Weights of a small GPT-style language model, trained from scratch on English Wikipedia.
Architecture: RMSNorm before each block, learned and rotary positions, no biases in attention or MLP, untied embeddings, normalized queries and keys.
Training: a variant of SOAP for these matrices, 6267 steps.
Each number is 200 + 30 x the weight over the matrix's rms, rounded and kept within 0 to 999. Layers, rows and columns count from 0.

# gate: layer 4 MLP gate, 704x256, rms 0.508, rows 690-698, columns 0-255
# up: layer 4 MLP up, 704x256, rms 0.53, rows 690-698, columns 0-255
# down: layer 4 MLP down (transposed), 704x256, rms 0.392, rows 690-698, columns 0-255
gate690,214,189,180,178,219,257,224,150,236,242,281,237,218,160,181,202,203,179,196,223,167,219,202,226,184,144,248,159,273,164,195,168,188,205,181,190,226,200,159,211,160,263,245,160,157,251,179,193,228,219,174,228,197,174,170,128,275,255,227,229,163,204,186,307,218,187,170,201,227,226,159,182,210,210,262,266,182,189,178,209,159,181,191,184,180,210,179,185,162,211,233,192,214,235,215,213,261,242,192,201,262,182,183,162,67,149,195,200,191,204,159,189,245,188,196,151,162,202,250,149,224,207,222,190,180,220,151,219,150,208,158,216,161,200,221,186,228,202,121,194,208,167,178,185,224,192,120,199,207,191,148,203,183,182,208,203,234,175,158,217,200,211,197,195,193,226,231,180,211,188,186,187,212,175,143,229,172,178,151,147,255,194,245,214,238,210,180,110,156,209,181,253,192,207,173,235,179,217,195,228,274,174,199,203,256,186,198,253,290,221,128,182,202,193,230,167,220,220,202,188,147,213,178,198,169,205,155,158,241,219,221,162,201,207,192,211,195,213,154,172,207,181,199,217,195,199,200,180,157,209,222,194,211,196,155,210
up690,208,216,152,177,218,187,174,173,205,191,266,209,208,168,225,199,219,174,165,202,202,218,198,215,209,204,169,182,206,166,203,222,222,165,197,177,200,214,203,277,135,182,229,187,227,194,212,206,228,219,215,170,154,205,203,129,211,195,212,216,246,139,221,189,199,225,240,189,171,233,203,216,216,183,180,203,171,216,209,138,170,154,201,173,176,199,209,206,221,200,263,190,161,200,139,149,210,179,253,198,212,193,199,227,204,213,234,146,154,218,255,226,187,222,155,236,210,202,204,209,219,162,249,142,242,225,186,184,202,181,257,178,169,223,232,237,196,216,208,209,183,192,203,220,214,205,199,220,249,250,229,157,151,167,234,233,255,203,175,218,184,158,194,225,208,198,156,189,162,221,202,214,154,207,206,184,206,217,201,152,210,207,188,198,156,187,220,225,173,176,206,249,161,172,191,191,220,117,219,196,179,214,171,211,177,184,207,206,159,186,212,256,225,201,206,199,243,182,201,164,197,208,196,191,210,199,234,202,207,128,217,144,293,217,201,259,190,197,179,181,236,240,219,203,209,170,195,167,181,221,178,175,78,161,156,161
down690,163,211,194,201,213,273,149,201,201,231,220,214,193,228,221,161,221,221,162,219,174,203,207,189,171,198,245,213,251,210,212,188,208,188,181,219,153,207,181,193,201,181,281,223,176,215,188,211,235,216,188,200,87,197,188,193,150,219,138,172,178,167,194,174,211,187,219,219,216,217,220,188,267,231,196,266,170,221,195,184,153,174,215,243,198,191,126,207,167,244,238,191,185,212,183,234,221,215,172,185,175,200,237,218,216,230,214,237,170,185,165,187,155,247,216,229,237,160,187,179,221,231,261,218,150,257,184,233,233,188,168,155,136,139,148,228,179,190,172,230,175,222,258,190,186,197,145,221,224,227,200,204,238,161,249,207,212,235,196,185,259,196,159,114,194,183,211,230,192,224,170,161,168,214,162,213,214,162,151,203,221,226,208,166,263,149,180,204,185,227,221,168,202,194,227,219,153,181,195,135,188,160,214,216,156,172,232,171,188,214,216,231,199,136,207,188,258,212,192,161,210,236,196,244,233,230,203,181,242,194,192,222,171,220,222,189,226,186,136,186,177,92,231,220,193,219,208,193,209,164,218,218,169,206,195,194
gate691,243,150,211,214,214,165,176,161,201,181,213,187,196,223,165,204,161,207,198,216,206,175,257,228,182,174,215,211,218,208,216,211,253,185,180,209,200,225,194,201,176,151,154,215,169,229,199,182,203,183,232,196,194,223,212,168,191,203,203,209,174,216,213,162,187,210,191,204,249,181,268,216,194,204,177,194,210,181,167,186,174,195,204,178,170,219,198,203,167,223,218,190,250,178,214,231,216,197,188,220,199,234,199,231,202,264,190,141,186,179,232,249,245,227,217,201,223,195,204,250,221,181,236,234,221,207,188,185,234,247,189,143,234,186,203,149,205,157,206,219,164,200,233,176,205,178,241,236,231,211,179,136,218,219,231,210,198,180,225,199,209,145,252,245,195,182,141,192,220,263,215,184,253,174,248,197,212,247,198,226,222,193,153,197,158,144,244,175,121,200,218,229,183,233,209,220,145,206,211,252,200,185,231,182,185,138,193,184,213,196,223,176,226,202,127,214,221,225,223,121,161,209,193,215,166,228,149,170,181,222,220,178,254,167,189,183,198,199,232,200,188,206,228,211,191,175,203,167,229,181,196,208,233,232,203,169
up691,173,157,175,197,182,195,246,196,193,161,218,178,260,239,214,232,198,200,133,170,208,213,209,212,143,187,189,215,179,230,181,186,215,188,195,228,242,232,154,171,212,241,229,210,223,172,247,191,241,259,169,180,198,197,184,209,209,223,228,206,231,195,231,194,188,265,233,171,172,186,174,188,199,252,224,174,212,204,249,245,179,201,176,230,226,253,159,173,214,178,198,184,164,232,159,200,184,248,225,199,190,126,224,172,235,183,202,209,180,207,171,193,189,175,155,207,142,213,194,215,200,233,258,186,151,190,226,252,159,185,191,202,200,153,234,231,240,180,215,233,167,213,201,164,210,176,164,181,214,170,216,176,164,233,208,215,183,212,149,216,207,236,168,173,213,246,208,197,183,153,170,233,193,199,234,190,182,191,156,168,210,179,164,224,189,186,228,206,200,203,190,198,212,190,152,197,175,245,174,129,199,220,181,141,208,198,177,175,188,232,127,237,210,172,233,169,182,229,208,177,149,213,180,190,169,190,166,237,164,188,189,214,155,175,226,207,195,201,221,224,216,168,182,130,205,210,218,221,221,178,234,224,165,218,124,181
down691,194,171,183,194,203,228,189,225,213,167,231,205,171,211,245,250,220,235,204,209,184,165,175,189,203,218,254,214,208,152,217,238,213,207,245,194,182,204,189,250,186,179,193,176,196,247,192,199,220,216,188,215,215,228,171,223,177,263,170,199,221,243,216,191,217,266,182,189,179,226,162,204,151,197,189,191,187,206,235,210,225,236,193,256,174,214,144,244,215,191,209,233,172,210,203,219,211,196,186,154,172,161,229,169,225,160,247,213,166,225,212,209,245,200,199,204,206,142,231,157,203,238,188,207,211,175,257,244,166,158,162,146,235,186,206,214,202,221,222,212,175,197,285,194,203,196,218,213,199,202,202,168,148,200,248,194,219,166,159,195,212,236,165,229,191,247,158,179,206,204,164,213,189,220,181,202,185,175,227,190,207,242,182,229,214,224,243,172,244,235,181,247,233,169,158,199,204,189,181,174,214,192,233,238,205,216,243,215,208,221,145,261,180,167,243,189,181,191,193,186,227,154,207,185,230,146,217,176,199,180,217,147,200,230,209,232,182,249,190,225,239,231,224,156,146,132,179,185,200,188,201,218,164,217,179,147
gate692,207,167,211,134,157,183,185,232,187,228,173,242,242,214,159,180,207,210,239,191,203,211,192,189,198,200,208,235,273,189,214,196,141,171,200,239,230,178,213,166,166,197,201,193,180,194,272,211,263,190,232,193,207,199,204,214,157,198,232,217,167,175,204,171,214,201,230,245,191,202,210,179,131,232,257,223,216,218,185,213,229,220,199,204,166,197,250,194,224,192,223,210,192,226,186,235,203,182,206,183,248,222,236,204,203,191,190,222,165,204,251,235,179,195,168,227,221,145,217,199,172,213,201,172,171,207,251,215,197,189,197,220,181,186,171,192,246,126,213,228,196,250,205,206,191,190,185,183,131,160,238,149,153,158,201,219,254,192,243,222,171,177,180,212,238,216,198,191,191,235,212,235,187,242,213,232,249,221,156,183,240,175,221,187,193,223,242,209,185,208,187,192,166,193,247,192,251,243,196,193,207,202,168,195,215,166,187,202,217,177,236,307,242,191,179,192,229,230,198,201,258,251,244,238,251,162,191,217,172,222,170,186,201,231,206,233,244,210,176,177,185,208,183,174,220,217,221,206,167,185,192,198,213,244,208,196
up692,199,204,170,216,257,231,236,198,237,181,174,208,172,170,224,152,201,188,198,235,196,229,211,207,142,203,213,161,189,225,162,210,197,191,224,189,239,185,161,204,216,184,189,194,176,175,151,178,198,226,162,199,203,199,209,175,246,190,191,187,252,202,187,206,209,199,178,162,228,205,166,200,199,168,139,232,187,204,200,202,193,153,185,169,159,219,148,179,208,170,220,153,176,200,163,155,168,172,187,227,189,165,181,206,202,220,183,187,214,163,152,241,234,216,278,188,227,195,185,168,223,227,218,258,168,184,157,172,194,190,171,209,200,219,189,180,160,208,198,192,281,177,253,161,193,238,249,199,244,262,197,210,225,177,184,245,140,207,166,183,217,205,145,153,246,174,203,224,221,184,211,255,253,166,198,134,155,184,254,203,193,220,176,192,212,207,189,185,218,197,259,209,265,170,183,184,178,185,178,210,193,193,270,210,197,181,240,198,205,144,209,156,191,222,247,196,169,193,200,204,130,186,204,174,182,208,177,172,260,201,231,200,230,193,180,224,160,204,206,215,220,168,196,174,137,193,169,199,225,143,188,194,187,172,128,210
down692,180,200,220,208,195,191,192,195,220,171,184,178,232,233,211,234,229,227,250,187,232,202,140,165,210,184,189,225,245,224,192,233,232,195,181,208,237,212,221,196,206,217,203,210,230,159,190,154,214,196,187,183,153,182,212,138,189,197,150,189,199,203,261,190,233,238,194,192,219,214,205,223,192,176,201,213,238,222,186,221,201,204,199,134,226,214,151,261,221,220,250,196,190,159,227,127,193,217,197,126,223,217,195,219,198,239,200,189,187,224,195,237,165,212,191,238,230,176,195,181,221,186,199,234,216,183,201,169,236,175,168,192,204,108,263,232,178,174,212,208,205,220,190,199,173,200,200,258,221,205,183,204,234,216,175,202,212,180,224,175,174,225,199,169,202,274,203,192,176,183,242,129,206,175,222,197,220,264,210,216,288,184,259,202,215,187,195,175,200,214,216,141,276,209,188,138,196,196,270,180,238,196,191,176,214,174,202,176,174,247,201,206,168,266,177,187,218,216,200,219,252,168,162,186,211,167,228,158,247,211,188,195,213,170,208,237,229,193,242,152,183,190,246,187,206,188,207,213,215,281,237,193,256,181,210,165
gate693,157,203,172,190,188,201,174,212,208,242,167,212,183,248,239,226,182,203,218,185,221,231,258,191,191,206,190,216,184,124,205,212,229,185,202,235,269,182,213,211,155,219,200,201,188,215,187,160,231,171,196,206,170,198,213,150,198,176,230,195,194,201,209,174,208,211,175,192,206,207,256,210,229,188,211,210,259,196,228,185,207,221,248,202,137,201,188,190,227,178,215,171,221,170,140,187,151,235,204,231,234,231,212,206,217,183,245,224,179,255,216,205,218,174,153,191,142,146,177,187,187,158,166,237,179,121,191,218,194,184,155,195,220,190,198,201,208,179,223,197,94,203,197,256,201,189,182,178,211,100,183,202,172,187,194,201,224,146,219,199,163,206,199,172,131,150,183,233,183,210,193,142,222,230,274,194,167,213,192,188,214,195,180,202,210,189,160,273,190,154,190,232,184,252,192,176,238,142,164,172,249,169,179,212,246,168,157,223,234,208,192,227,152,257,180,186,206,220,236,199,186,254,189,236,257,136,214,209,199,196,218,210,198,198,209,193,191,203,212,186,251,155,160,237,219,198,193,201,231,217,235,217,208,195,230,195
up693,174,149,152,145,239,271,184,174,200,210,195,240,229,214,178,204,213,204,227,187,231,250,204,175,200,176,138,232,231,150,181,204,197,244,163,206,159,225,186,197,229,195,219,214,196,178,230,176,158,184,207,205,216,196,199,190,197,195,177,247,145,197,152,212,242,183,226,211,179,236,226,200,208,203,175,194,200,264,204,205,201,154,182,220,232,275,168,179,192,227,245,213,149,253,231,244,215,232,217,157,151,243,215,170,201,176,156,170,205,206,231,187,210,254,181,213,247,172,218,195,146,201,176,195,224,202,190,270,224,175,182,256,209,173,166,182,155,201,200,161,257,194,184,220,157,200,172,185,169,168,147,175,169,169,207,181,178,179,173,166,185,193,235,206,200,192,190,259,190,151,200,189,171,155,230,276,241,184,275,157,205,186,166,205,228,193,160,239,203,217,245,208,181,104,231,187,216,177,200,169,158,180,189,208,188,218,201,248,139,210,209,237,205,188,220,163,196,240,217,193,172,160,139,229,209,170,194,229,218,189,235,211,278,236,199,224,192,245,202,140,216,180,204,205,225,223,173,186,196,188,200,216,232,215,113,191
down693,186,214,174,203,196,201,231,171,268,217,150,214,238,240,199,233,234,168,178,143,191,192,201,216,254,183,155,145,197,184,206,190,194,160,258,136,185,194,212,290,206,198,197,207,134,198,186,213,229,196,180,199,201,198,197,262,201,205,177,213,222,189,186,230,277,121,163,153,170,188,145,221,182,181,313,250,217,219,212,209,220,176,205,218,204,187,209,222,248,230,180,222,200,205,208,138,172,212,185,226,219,199,240,174,251,197,235,223,214,202,177,170,202,215,177,186,194,215,211,194,187,234,226,178,206,177,206,155,225,162,226,214,158,219,242,230,205,207,252,166,161,159,232,204,176,228,237,224,211,168,178,159,160,173,184,215,195,231,163,187,169,176,242,170,191,121,193,131,218,195,230,186,203,154,200,212,204,218,265,200,186,233,205,193,231,147,189,174,227,196,195,231,229,217,188,227,214,207,165,246,227,216,185,224,210,177,217,209,181,195,203,230,197,193,193,174,194,176,207,166,171,211,260,170,197,242,231,175,184,176,190,232,231,238,193,242,236,197,149,214,220,219,182,188,230,195,143,188,187,195,250,184,227,232,203,206
gate694,208,183,232,181,198,170,177,213,158,164,259,211,204,230,222,209,171,162,175,177,194,222,181,197,188,243,223,224,175,242,154,194,186,205,256,248,143,246,191,196,227,173,250,182,203,226,164,201,239,185,189,273,226,185,244,206,252,162,197,235,222,187,211,174,219,224,149,184,205,178,170,189,180,219,202,187,247,216,238,161,193,204,238,228,176,235,186,210,149,175,245,237,178,246,173,206,176,250,198,171,222,193,174,255,183,193,176,216,224,169,258,263,164,200,181,220,172,230,161,209,197,231,141,191,216,228,231,265,150,207,250,197,164,164,235,222,164,237,205,187,209,209,200,195,189,207,230,185,162,226,193,225,192,190,182,193,156,207,190,203,191,173,235,195,165,222,166,204,210,184,176,185,158,195,213,256,192,193,159,232,205,198,234,203,186,228,191,244,237,219,203,232,195,196,160,210,171,169,260,119,192,171,214,200,251,163,173,149,189,184,198,182,187,216,247,207,224,180,223,227,170,216,202,177,191,184,253,224,214,172,241,172,177,205,223,161,167,206,188,158,234,209,236,168,217,215,135,229,177,225,302,209,229,215,196,168
up694,209,179,193,175,184,205,172,215,153,191,169,225,192,196,234,192,197,211,175,192,181,221,183,200,205,175,170,184,201,140,245,186,189,189,174,221,208,147,202,176,188,182,157,142,215,210,187,190,151,203,222,197,228,177,234,184,165,205,251,162,142,176,223,230,236,146,225,201,220,164,157,222,213,197,224,178,162,223,156,188,239,283,281,230,167,220,219,199,221,183,171,233,183,250,206,216,230,195,224,223,186,195,160,227,208,243,237,184,231,204,241,268,230,221,179,203,227,238,277,198,249,239,253,237,172,170,166,178,183,206,202,227,224,136,223,204,222,145,197,221,188,193,235,271,194,214,188,204,214,173,217,208,172,139,256,191,217,220,217,192,210,183,165,177,178,214,222,204,251,166,259,220,189,191,262,214,232,198,180,181,179,229,226,258,208,203,218,195,212,199,234,192,236,289,187,176,195,225,200,232,203,122,238,162,205,211,209,228,204,237,218,201,165,186,227,216,169,206,223,218,210,203,151,226,200,183,148,192,205,229,189,165,233,184,206,211,217,203,226,235,260,193,188,174,173,217,203,196,224,225,173,170,179,217,144,195
down694,147,161,182,252,226,213,256,205,197,262,172,203,184,179,225,212,185,226,214,172,163,151,245,211,216,209,182,190,226,209,179,222,201,213,182,150,206,184,197,180,202,246,180,207,201,234,204,141,179,227,209,179,236,225,205,222,200,190,237,147,169,196,207,197,162,177,249,176,245,200,198,169,219,188,207,179,176,277,210,223,199,192,144,196,192,226,181,192,259,195,226,163,164,217,219,182,275,233,202,180,225,225,200,213,161,228,223,236,226,233,182,250,188,212,154,212,185,219,231,224,208,159,203,147,136,220,182,166,236,135,148,153,151,182,236,214,192,213,163,198,180,230,224,181,251,233,200,183,204,186,187,173,223,182,221,135,210,253,253,209,187,234,228,201,181,240,210,233,252,245,222,219,240,201,213,174,222,189,174,229,167,150,210,239,202,212,234,187,160,208,252,159,270,209,170,195,251,180,163,271,193,177,200,228,226,215,238,235,238,199,245,225,189,171,240,193,211,209,200,165,166,222,229,221,299,229,146,231,206,192,198,233,249,209,196,195,198,213,216,160,230,198,191,219,238,189,191,202,177,221,168,229,156,239,227,207
gate695,205,165,207,202,162,221,217,195,230,210,195,206,202,191,224,201,165,202,226,223,188,238,233,236,179,239,195,205,187,230,213,174,146,202,201,222,216,215,165,234,189,196,234,177,229,164,187,221,151,184,205,149,174,190,224,214,223,204,261,190,208,220,188,220,229,195,228,188,165,161,241,197,160,171,198,153,208,212,211,215,186,192,198,187,173,238,187,186,218,165,214,215,184,246,183,226,236,210,173,240,222,149,174,196,148,180,173,200,211,208,207,191,185,205,213,133,214,218,186,214,189,206,183,220,171,285,214,219,152,182,199,223,227,211,155,189,159,265,215,195,154,223,141,212,214,203,172,220,161,222,188,182,237,149,181,162,237,190,239,173,199,208,194,133,228,171,169,116,251,208,203,224,168,194,196,198,201,129,187,214,228,168,247,208,190,212,214,243,163,194,208,212,202,213,217,186,231,178,167,181,184,229,187,236,182,183,215,206,169,185,184,190,191,250,172,201,205,171,170,218,149,170,211,179,244,151,244,253,176,188,158,202,212,228,164,163,192,208,231,202,203,231,188,239,233,202,224,193,281,263,152,233,293,253,236,195
up695,222,193,219,244,185,221,179,161,283,159,168,237,201,187,224,198,181,200,229,260,241,225,195,206,197,197,189,197,156,194,164,166,150,161,164,192,176,195,192,223,175,175,190,155,250,169,217,228,184,179,209,142,187,194,209,154,223,206,219,168,184,166,170,181,205,176,259,196,185,211,209,227,185,145,287,217,170,181,173,188,231,194,210,169,181,218,135,211,212,219,215,216,199,210,168,245,242,181,234,244,230,182,197,210,191,193,172,177,203,221,256,209,200,157,247,184,197,185,169,216,223,203,171,203,194,241,148,196,206,180,150,204,203,211,144,181,155,191,222,188,186,225,188,182,197,191,185,183,179,212,153,175,217,168,235,188,181,173,265,246,228,199,208,169,219,184,153,181,203,224,201,182,207,199,207,192,177,179,212,173,263,185,202,242,146,232,196,193,190,195,199,218,187,182,218,177,228,199,191,144,175,209,196,207,203,172,259,182,170,190,163,150,165,208,217,172,172,188,192,221,177,171,224,205,217,188,227,174,190,168,146,185,192,231,179,192,215,211,194,249,205,292,186,223,215,172,158,211,258,271,165,243,230,220,219,203
down695,215,242,278,210,177,207,155,159,197,194,171,251,173,234,214,216,190,171,210,235,178,194,167,214,208,149,140,223,168,203,196,204,171,185,192,220,156,154,230,192,237,213,187,249,185,209,265,210,199,163,141,184,183,159,222,185,204,215,220,150,148,169,211,137,147,189,214,198,169,216,266,196,239,281,182,231,184,169,164,178,192,230,151,165,181,184,240,246,241,217,182,194,186,190,201,190,201,289,205,175,204,198,155,172,180,244,190,175,232,204,189,232,203,176,233,148,203,190,126,153,181,216,206,133,188,195,206,258,177,151,185,173,252,221,207,205,174,185,172,172,193,208,149,174,240,209,244,195,207,215,194,189,179,185,186,169,156,175,212,237,195,169,231,177,251,194,216,200,153,202,207,218,216,219,167,175,111,230,190,223,204,194,189,201,239,219,209,205,173,160,213,248,209,213,198,207,197,220,240,235,199,204,193,163,234,175,231,248,205,231,166,192,173,210,213,232,196,206,209,226,207,250,189,199,191,217,192,223,207,208,159,257,176,201,191,204,208,172,209,200,236,203,212,187,156,156,204,188,187,204,198,216,160,187,206,259
gate696,202,157,227,173,191,198,217,157,191,214,183,208,179,207,180,158,135,180,170,198,149,169,181,191,209,259,190,147,198,214,208,194,252,193,177,212,192,195,204,192,208,199,234,173,163,130,186,193,229,183,233,152,214,215,152,156,173,197,217,175,221,172,203,186,189,223,190,189,214,231,190,196,216,173,208,213,241,118,182,225,242,227,152,165,207,252,191,243,228,194,190,220,219,218,208,194,227,140,187,237,221,181,188,227,202,324,223,212,195,166,185,184,216,220,223,250,168,174,192,222,192,241,198,180,220,183,212,210,199,227,167,183,183,187,226,181,173,221,181,171,177,216,215,194,262,166,200,223,212,209,152,188,220,177,246,323,247,194,235,234,202,199,206,192,188,207,224,231,174,214,231,191,286,195,159,222,180,177,193,222,187,130,216,174,221,196,204,213,194,178,198,148,180,168,229,162,189,217,190,135,244,170,201,194,202,173,128,167,213,186,219,196,196,135,239,232,188,164,205,175,207,181,200,186,205,155,198,176,211,220,219,233,167,156,190,231,200,202,187,170,181,158,206,144,232,173,212,214,237,231,200,202,185,213,175,197
up696,233,222,159,213,148,157,171,239,219,195,197,215,236,233,266,182,224,212,204,157,211,219,153,220,176,204,234,212,253,287,237,163,239,188,187,135,174,195,218,188,198,183,179,213,194,221,183,204,210,199,245,224,177,232,186,190,220,258,192,198,244,220,233,169,241,191,211,224,190,214,227,206,217,199,155,227,216,218,212,200,209,241,180,177,266,226,197,284,187,265,170,197,203,170,235,184,167,228,203,183,202,144,165,223,163,251,226,214,177,204,204,194,234,206,201,221,229,201,198,246,197,215,204,195,200,212,218,160,210,176,229,222,200,240,235,195,176,176,206,226,211,208,189,205,181,223,197,178,209,174,173,217,179,252,206,207,168,202,176,167,230,240,164,165,227,151,194,223,167,211,205,256,136,171,246,226,193,217,271,214,178,138,185,177,227,236,177,190,190,149,245,231,179,233,169,181,277,143,268,181,214,203,216,232,167,184,181,243,249,214,230,231,191,189,162,178,235,183,241,226,159,212,181,216,179,194,200,242,165,209,169,243,189,225,165,208,195,189,217,197,202,229,203,242,226,245,240,213,207,186,254,246,237,178,219,173
down696,231,197,234,188,261,202,199,206,209,187,167,228,177,177,195,179,201,149,205,174,214,201,180,152,238,218,158,235,221,237,266,191,185,219,222,241,219,199,146,223,155,248,237,178,210,183,139,195,206,208,223,185,224,218,179,218,194,160,202,192,228,161,181,205,169,241,166,148,185,211,162,199,211,197,236,251,191,204,202,244,197,221,208,186,158,221,235,197,221,212,188,222,222,192,177,192,253,228,224,185,236,169,219,170,205,245,261,255,218,197,223,164,227,264,198,201,160,234,184,204,183,215,182,189,208,150,184,212,188,209,176,196,170,160,252,203,137,205,201,216,206,190,133,218,248,223,180,165,173,241,212,168,140,187,257,192,218,197,162,152,189,169,167,242,176,206,147,197,180,194,246,176,201,190,173,215,217,168,224,146,158,233,227,187,202,194,273,208,223,185,157,162,177,173,226,228,159,209,160,192,168,220,188,168,164,214,185,249,232,163,243,157,198,237,181,234,180,213,170,205,204,202,231,154,163,200,211,215,219,174,217,196,138,206,193,211,197,187,196,196,171,224,200,186,183,152,140,263,167,181,165,166,182,199,163,233
gate697,187,209,206,223,208,203,227,185,194,199,164,223,178,188,170,157,193,191,163,219,207,150,253,168,163,167,188,212,208,206,203,192,200,206,202,178,154,202,169,149,178,229,206,196,183,154,199,249,170,242,248,225,226,220,135,240,213,159,231,175,255,211,208,160,201,166,225,164,159,157,175,217,219,154,147,198,214,216,201,188,224,243,239,224,209,173,210,166,199,193,233,122,230,165,189,206,241,201,235,184,232,176,189,209,188,193,210,215,183,190,258,178,148,247,200,239,218,215,195,234,205,213,201,188,215,199,248,186,185,111,203,179,191,198,210,195,206,147,163,249,204,244,188,178,223,240,221,189,173,209,200,194,199,206,213,174,240,232,222,172,219,228,129,178,224,254,231,172,186,207,228,172,166,233,161,217,209,269,179,210,232,150,194,222,205,203,219,128,231,172,203,207,181,180,229,189,177,262,209,190,191,248,193,256,244,176,200,212,253,194,177,218,201,130,237,193,249,155,138,177,236,208,174,223,214,193,203,204,214,222,196,143,204,163,205,167,150,147,192,205,241,191,198,207,229,169,227,142,177,253,218,222,188,182,160,210
up697,135,204,205,136,216,226,183,256,198,227,214,229,200,254,191,212,205,197,220,185,235,215,210,161,198,199,153,181,184,187,168,217,148,197,207,172,238,166,214,190,254,195,273,211,155,225,222,191,196,139,200,166,223,174,209,222,222,174,225,157,261,214,278,179,184,213,222,213,181,171,222,191,161,91,212,165,244,199,198,216,203,152,229,204,209,200,176,237,173,167,171,270,159,211,213,210,182,193,175,212,223,158,189,195,177,184,174,222,197,219,183,198,234,249,256,143,186,237,262,199,178,203,195,187,161,183,206,226,226,209,221,214,225,217,191,199,171,231,247,199,161,214,177,197,132,224,188,248,209,196,205,196,237,176,194,187,208,231,193,221,169,245,215,171,243,161,158,189,251,231,248,203,273,235,206,150,187,217,207,219,200,235,218,152,257,194,195,217,232,192,209,177,275,220,223,197,255,207,205,210,179,186,243,221,258,242,189,204,212,194,167,203,248,158,112,146,196,152,253,199,173,238,193,201,217,194,207,199,188,184,208,220,208,220,253,231,196,197,166,156,203,185,211,207,213,241,201,176,224,201,217,185,250,223,211,209
down697,202,227,187,206,174,179,225,219,267,238,221,183,219,218,214,206,211,245,196,248,184,142,167,212,225,193,221,230,204,159,197,202,225,198,206,196,149,214,124,244,171,194,152,193,209,259,154,193,180,220,205,213,157,227,162,218,191,219,240,205,177,204,172,168,207,207,198,169,193,210,193,218,216,246,210,211,238,198,253,235,194,236,193,141,200,162,231,180,208,214,209,192,175,218,207,222,235,205,214,176,199,209,240,177,222,181,162,200,238,218,211,234,210,206,230,197,233,116,215,156,149,234,176,188,201,170,161,145,179,200,172,234,186,172,190,195,237,231,207,214,179,188,236,223,202,229,185,153,157,197,210,230,202,162,191,224,224,205,171,188,193,216,180,204,202,256,226,220,232,186,192,198,187,203,223,224,243,255,195,229,168,181,182,197,202,193,216,206,178,212,192,224,238,189,195,204,169,188,193,229,161,139,163,192,210,195,219,220,248,220,199,202,204,233,203,244,209,179,142,184,196,189,226,262,173,169,214,239,187,195,181,191,170,217,212,239,187,242,235,232,208,158,186,173,193,199,177,206,182,185,197,233,172,172,221,223
gate698,234,210,210,151,119,157,197,195,171,215,101,202,260,162,236,166,181,125,198,188,159,229,177,190,209,122,176,213,209,211,176,201,240,243,220,253,132,226,258,206,193,218,148,130,282,131,191,242,172,244,232,238,223,245,231,184,183,215,198,246,220,189,258,215,230,162,182,251,194,162,187,206,170,194,253,213,160,160,173,203,160,159,230,145,182,201,226,174,174,160,220,183,199,146,193,221,181,165,193,262,236,202,198,198,202,218,187,158,173,247,236,197,180,187,161,203,222,276,186,230,173,183,190,223,97,207,235,255,294,304,118,211,173,177,170,92,167,201,238,222,174,146,203,207,259,277,170,206,177,243,191,230,157,208,144,243,167,245,210,235,255,169,209,174,234,180,183,186,219,238,167,254,136,189,270,162,273,195,135,114,274,146,139,157,153,219,201,180,185,233,172,140,263,176,209,97,164,215,201,136,226,156,183,190,212,207,196,201,286,209,233,203,190,189,165,261,196,209,196,182,190,236,248,159,224,270,184,233,120,225,225,200,116,159,240,222,176,157,173,279,120,183,198,305,253,292,243,237,121,220,222,218,237,269,167,273
up698,208,184,193,225,164,172,187,191,190,161,177,251,198,96,183,202,161,200,221,182,204,172,267,189,190,259,207,217,211,196,258,269,227,188,199,167,191,131,161,199,257,137,248,228,199,172,198,230,235,279,180,216,204,207,204,199,249,226,226,258,236,153,174,188,211,217,218,204,214,203,204,221,185,207,218,230,211,206,188,209,226,252,252,189,257,220,222,168,196,223,206,195,182,206,235,237,201,215,251,221,177,168,244,182,194,159,232,190,169,254,239,215,176,219,250,159,174,200,235,150,204,217,205,201,208,226,165,247,235,212,124,197,239,199,193,220,175,300,227,178,177,170,182,214,267,211,263,216,155,237,223,219,229,193,137,219,150,173,204,131,232,244,142,203,159,216,282,206,185,178,232,215,257,271,222,199,258,207,220,210,243,214,187,256,191,177,214,208,169,231,219,212,149,220,150,163,224,223,161,212,196,214,207,229,172,194,197,211,179,250,232,166,177,201,220,239,223,194,201,198,162,176,230,181,186,235,210,162,238,223,252,253,183,193,173,183,216,186,128,202,234,217,210,211,327,133,216,216,154,222,163,182,162,262,214,212
down698,197,161,193,209,223,223,227,212,193,185,243,201,209,235,201,215,210,221,205,247,232,196,173,202,189,258,216,200,195,184,163,193,197,204,210,173,214,184,194,187,193,170,193,206,168,233,235,180,177,168,170,176,210,182,182,212,186,236,221,170,206,218,173,206,225,241,246,149,206,188,181,200,216,203,193,161,207,247,228,221,223,160,166,247,209,149,182,204,241,197,220,229,246,221,200,209,207,196,192,133,230,182,168,196,232,204,194,220,198,201,175,220,218,204,246,205,216,32,231,194,229,213,167,185,232,197,190,195,164,119,208,209,213,236,185,270,210,142,170,240,228,252,181,176,181,195,218,207,190,162,232,169,198,183,259,207,221,148,201,215,164,206,210,237,160,241,176,205,157,214,214,194,216,217,170,201,153,178,266,231,150,235,244,179,213,179,213,178,215,169,167,228,214,184,201,214,215,207,217,200,215,184,191,210,231,180,189,187,192,205,191,201,237,207,249,154,204,159,194,208,209,159,222,204,196,173,216,188,236,153,168,127,220,217,141,154,186,236,215,195,210,213,254,173,188,199,229,177,267,188,182,210,197,153,214,162